Part of a small language model's weights: 1.77M parameters.
Each number is 128 + 24 x the weight over its row's rms, rounded and kept within 0 to 255. Layers, rows and columns count from 0. The size above them is the row's rms in percent of the matrix's.

# layer 8 MLP down (transposed), 384x96, rms 0.215, rows 254-260, columns 0-95
size [102 109  97  90  95  94  94]
[[154 152 154 139 127 104 103 141 145 154 107 108 117 119  61  71 111 112 172  94 152 119 119  90 150 169 156 129 168 128  99 170 116 163 129 153 151 123 136 118 148 119 140  93 126 121  96 132 165 158 127 166 132 153 162 123 122 115 156 148 130 118 140 137 121 108 105 131  91 112 142 122  70 145 173 137 140 158 101 178 124 145 132 131 102 132 135 138 137 151 141 145 126 102 124 154]
 [100 157 109 128 164  91 114  96 115 134 144 118 123 138  72  95 135 185  99 162 145 173  73 121 127 134 109 180 154 129 131 172 135 144 116 114 109 148 123 141 128 104 124 100 127 142  98  80 111 121 149 132 102 159 113 173 140 118 112 133 116 114 113 127  87 107 144 142 140 122 114 131 142 129 124 139 131  96 143 141 130 158 130 147 137 180  88  94 121 123 112 136 116 129  66 119]
 [135 111  99 125 143 152 145 122 130  88 134 120 172 117 114 110 101 121 117 137 144 127 135 102 145  95 182 123  95 124 116  99 126  89 167 135 121 120 172 117 155  94 130  94 169 153 150 126 137 144 167 131  85 144 133 163 189 159 110 133 158 118 157 123 113 106 113 139 125  96  93 124  90 162 130 140  94 149 118 121 175 114 122 118 101 134 138 153 119 131  87 138  92 123  85 122]
 [148 132 153  98 114 139  91 125 103 154 128 109 109 112 105 136 127 143 131 157 107 155 172 157 123 132 132 144 178 126 156 152  94 143 166 110  69 113 166  82 103 178 147 115 131 143 134 123 135 133 127 127 134  98 140 126  87 121  90 100  94 147 141  85 121  94 125  90 124 152 108 146 124  78 155 155 134  94 116 120 136 150  96 154 129 108  90 154 133 149 126 147 113 147 142 158]
 [107  89 125 117 108 131 139  75 127 123 116 102 169 148 149  96 132 126 150 144 125 166 129  86 125 157 122 111 102 111 131 121  87 113 108 145  93  83 150 161 136 109 207 166 138  95 118 104 162 126 181 152 137 129 124 139 123 123 117 137 145 142  98 100 134 101 108  93 101 107  91 128  88 133 149 114 101 131 110 165 140 115 158 124 133 137 104 136 123  91 126 102 117 139 147 102]
 [149 180 146 110 158 139  98 142  93  89 139 102 111 166 100  71  92  82 105 123 135 100  94  78 105 130 146 147 180 128 125 161 129 116 113  97 168 113 145 138 136 147 154 105 129 119 124 133 177 141 138 125 184 107 114 157 132 172 122 143 156 126 120 119 143 149 117 108 142 136  91 107 138 114 115 121 125 115 135 164 104 133 151 125 105 136 135 145 113 106  95 114 124 156 135 152]
 [112 156 132 114 158 127 141 140 108 149 125 115  90 120 143 123 132 108 125 110 166  99 143 151 105 109 170 143 180 144 149  84 134 138 156 137 126 127 148 137 117 114 128 111 131 183 105 133 123 121 175 207 126 134  97 134 137 157 113 127 178 116 133 130 149  98  98 121 131  82 158 168  96 148  98 158 174 126 128  91 104 138 137 136 136 140 133  87 123 140 101 120 147 141 165 124]]
# layer 8 MLP up, 384x96, rms 0.26, rows 255-261, columns 0-95
size [111  92  97 103  97  99 100]
[[141 148 161  77 152 113 156 123 128 167  78 164 146 115 129 128 113  61 136 133 141 135 147 134 132  96 141 123 176 118 103 106 109 124 115 138 125 152 177 134  95  87 151 114 127 127 146 101 150 132 181 133 147  89 111 121 143 155 144 131 104 137 139 155 140 108 125 133 103  90  90 118 104 123 107 112 166  81 152 101 134 126 168 137 103 129 171 139 143 153 105 119 123 128 134 105]
 [123 139 159 151  98  98  97 130 161 136 143 125  89  95 176 161 193 102 125 115 114  95 128 135 133 111 136 163  92  96 133 133  98  85 107  99 168  95  96 144 136 169 125 120  95 116  99  78 178 122 152 147 119 123 108 105 107 111 112 126 125  72 125 113 128 157 116  99  93 133 163 156 129 120 132 105 105 136 121 134 119 140 139 133 135 147 112 145 117 154 158 126 120 122 133 149]
 [114 126 134  99 157  96 180 143 138 102 128 123 161 140 113 124 121 161 111 143 116 155 108  91 149 172 118 128 114 105  93 111 179  80  84 104 177  99 107 138 155 125 109 119  96 116 135 128 142 123 113 155  79 134 118 131 158 130 166 138 142 148 106 153 118 184 120 188 144 143 139 114  92 156 145 131 135 130 160 108 106 100 108 112 145 118 144 121  94 135 129 142 144 140 123 103]
 [133 192 141 120 161  91 126 117  77 100 134 104 126 166 123 113 161 141  89 133 113 138 146 151 182 125 107 119 148  68 132 138 163 124 139  80 132 172 115 125 130 138  74 106 125 135 131 101 125  97  99 127 114 142 108 122  61 162 108 100 108 129 118 135 160 122 143 111 112 137 128 153 120 137 149 165 121 137 153 143 121 144 139 105 106 133 115 133 173 155 144 140 105 138 125 115]
 [141 164 106 134  88 133 116 155 113 119 160 168 190 134 140 164 169 125 162 165 113 175 162 155 139 136 125 114 105 138 124 145 153 154 140 145  95 139 149 140 102 104 148 129 133 129 130 112  87 192 131 170 148 102 123 110 131 105 116 122  91 146 148 145 142 124 117 120 113 136 185 132 113 117 125  71 129 117 162 147 134 114 138 146 154 113  95 120 160 148 122 142 109 100 119 104]
 [130 118 119 112 122 109 100 144 100 131 113 115 117  95 118 134 133 125 135 127 110 148 131 113 152 104  70 124 148 130 137 147 105 113 134 156 127 144 133 107 102 156 135  89 111 110 114 108  90  84 130  78 161 108 159 128 146 140 115 126  78 154 119 158 115 129 118  82 150 133 120  79 150 106 176 130 107 117 121 177 110  99  94 119  92 133 186 178 105 133 164  99 120 131  99 122]
 [142 139 122 101 148 122 144  66 125 164 155  92 136 133  85  93 148 145 145 132 140 128 155 119 122 121 112 111  95 141 139 144 108 138 122 140  92 144 111 118 108 100 155 166 101 157 124 166 162  69 126 205 111 122 133 108 120 150 123 132 131  98 127 111 156 164 125 158 106 157 153 143 139 144 133 119 134 139 139 152 155 153 111 131 161  92 151 110 106 106 136 171 131 120 109 177]]